config = dict(
    tie_embeddings=False,
    init_std_qkv=0.0348,
    dataset='wikipedia_en',
)
Each number is 500 + 40 x the weight over its row's rms, rounded and kept within 0 to 999. Layers, rows and columns count from 0. Numbers have three digits each. The size before them is the row's rms in percent of the matrix's.

# k: layer 2 attention key, 128x160, rms 0.146, rows 91-99, columns 0-159
# q: layer 2 attention query, 128x160, rms 0.155, rows 92-99, columns 0-159
k91 115:534526464470497507523522550510526510470471515482465464498542553502435544541535480549467467472444476509549508548520562444447531496538458577515457561501505564509460454440486516485505540537544405487498499540484545427451522517508504521529460479462421467501528523465465534495494518457592484422482502502523451504454497588536516565502468484494498545524518526516446522408524572449598458487533498518460512522403487509561487546522473517551442468517506454487503562554406483497470447547591512
q92 094:488578441550497494471490491498487479569574505526545541517445534505621494542517546477465506525520515519423478499520471562417542485418531454513587491484446549468483474533485541529525509472486595541522489519480528545509522474546456548586491529480536520512548537521573507542482475529502521456504488503495481486505466449481493440451469379518500565532433472537473506552518458492462582490497507529473522458497487455459495522446503441492575519536556440531530511516451559482445455528557455
k92 095:542540530495500460518477487479484540568477452546527571511502458550448508539446527471505491414495562446503531435495490534559571526482470505516402461465480522537524433529511507514436447435572495572528485443456461482539494573460585487455436527496480529481454481506547515548488519490527566528578526482505532535456544507451467469462424585502513415540505522481531495455480523521504484461512448412496523506491454496479460427533489429533515540500541448494490490497471472518470523472457403
q93 095:498513505489494477505462464570566594579476465498503461471517454479536544475528489485483464495469418508466529428482516514543484476518517497490488444512532462483534482473477432442558551446476515514495428500539399470480438493387553516464494533532476507600440516492522497472433479422504553412438517502484504525447475480518497439498485508493504491529514508467517452571577459572458466527491572508548474506512540499424515471488486548571459496493428517480501540516550473476554517439428499
k93 100:488491456483565472479472551514468440538472526540500441547478527581518483431478515488519533455517510525479421522466400523468455413468452573479567459454600480452507479538520541435447457541481522493519506484483540490533476465495432482530481532479499508531510513472524433495463550553469467505545437501519520444512521576545440492492494547536515525420440493560483505497458454515499524539415508439540467496474479580511475492505547581544447520478540535490434466516477557466427557530489472
q94 091:456491494537440448473481502530525472557508420446532527576496536508485555526492531473484516480505537453512443550500507574504520475506542421494525453497496569491534467517483491496485424485502494539541481538497468389508553526474583468482472538539486557473503522537549549548429535541497527437506528512514517540566450510504462505404507483590477517569450563430499536508498474448505485504475478415458610474497452541523452552505439571562480527455530546554510466443520477505495482454491488
k94 094:474484403555471560484478455515489481510485500518561499496492475580598521491475555474499417539534477422486511450517447490503477472468538457506506498480531500441538532549478497498450460440519495572538470510511517516434543543489494467438546502468533555551485482552507473435503470531432547541470470496507485482434531506441510495478528549513498496456483452547567562500546426521442485470469553530598442476497481470458473488456442509438502548503465422545507479381515538527460587481512478
q95 091:541476515470464522516525470512568450460494532525490527577530446505488498496490500519528478458439508496601515630493529447417499484515477553462418531444491513455508580480470501437497504506495499506500553529542447472550488539501488531502580548516418425460520493493503520412485528575500509505478523545479492523541436513476552492440433605500493463494485472571497501523533487446539425504468523490476554499514461551469524455511472447452502486413493555526459582485495486537574459512499490
k95 091:464493476510547538509451534503540522571492538469507464481437548458518517483486513476542553603503465528448528586498603484473483486450525503475474478517488476458522566450544529500560518472516473435488519510428547523418550533541521454522476485419513546497494507477471424461491493493480475505457535456484579495440478460542424524574535441508509470449549473512514522490490549504421506562566460543454475497519537380467531470494502560394514497515474528482529496479456514467540499483530569
q96 107:546525531509491465482486461498575582503499539424486530498494525439542482546510492512519445492476493484444564502522531559514479554479498453471438575488504545492511493483525617529511501503478552500481538490526466594498446478503441519471559502486495446572475468521502574582567482577411486430488456474518540467514535439443488504495491462532523540501561467530482439441505414544491581542515514562544431512507505477476533539546467444522488468514480553520518524536531462447409470478477503
k96 104:484447504474537497570507536486502470511492486514467465452519573507414468509562472562478540495497540526401570510520496483514491484521401584521450484461482504585423537485517459520419472528466450481465484542464442466557462531540515539495451452490510522431506471416479445416518513521581539486498529471479480527521485507530543513563482523462456498508493492504435511437430550526518493499412486487475537531461559515484440534468580491554461504461481431456496559559484460445530491513482532
q97 096:434522491523474451516525513464507445463457519529486455492496497458482475508525477495489370530536460515441537555516445482596500559533439481509503457457475454506494514540547498557558426496453472475488522536532475559495553526540520465521466417543505513492473465506475484455478505465514516474446495506466494491501502493501504485587522507507472486507525465516515462491456407544457470422443409503558522534368502473540527586480424507498582505545513448445469536449539562510501486480541573
k97 109:484530608463397505517505511500505519468448480506474463467518554430442543498576502507499465488461443524521521471451535541577512521553527546532417546560511492479473515496518512477511523506589506519491506514460498511469496399473509507427551516429506484467458452497487566502537463525505497542571528505500493501467488510479496557532493447423491530525590545488484477456489557441578503577501457513439482533504534552476509510489590555483492477511435515495521526560530443510461403578517469
q98 112:522516494460432467461525503432526450478485495508482438453569501456460408497479467515538478417471578536510428517500498474530484424495390499500541509527459546462481515472515411470507366535550473445474510491570471492511484434530394534552485423488485478535497494495468466492483476499461505516493459531524481492413499520492449558536437529528499513436455466434468494574502522552490490506467488531499478513555480498493546448590486539448481491515476536511483493485480537520493532442427522
k98 119:480508470485472518465450486463543539487475532436477427533496547477510483501547486568507481528498444523439508444493517521498499533572507493474551455524546547508458541429466596512585550510508519476491525475395489546503504508545514473471591493534543443452545492488472522487515591473564474535449539448494454497550540460568509461451519432533483521483501498614525465495487573481550491480520489500430541526499501460550549490481527554421571467456531500466478428582479457514486459527537518
q99 091:440527517491462532454488454563508467573517576516523486527437508518492495552467522462490516474473502507494447466509508487534483466487471428507530460514448480514450452489479545492508489494490475517513432476498504500508550531473464500521406576512500499549471532503543457517553432427615525488463532490486526516416511532543471450486492494558515454524472465383520547563548438512404472456499590497453542472533461420546518576491456492474505527599488505520529505469406543481481509444480479
k99 093:496510447536495557446513520465503567503531463426527502481492577544549504454532519485532564485541503547486455469485460492525481519534544515479473480496477551429495434527475529495444461468536519541521545414495500507482557452484410484412565451519450541511542470528551557551462553487465509565556482568452537497478511496432483532492445548520485458520554517496559513499500554465456504466460451436547548478493432522568469465503468591483574495440551412444461457487502497519508469548496456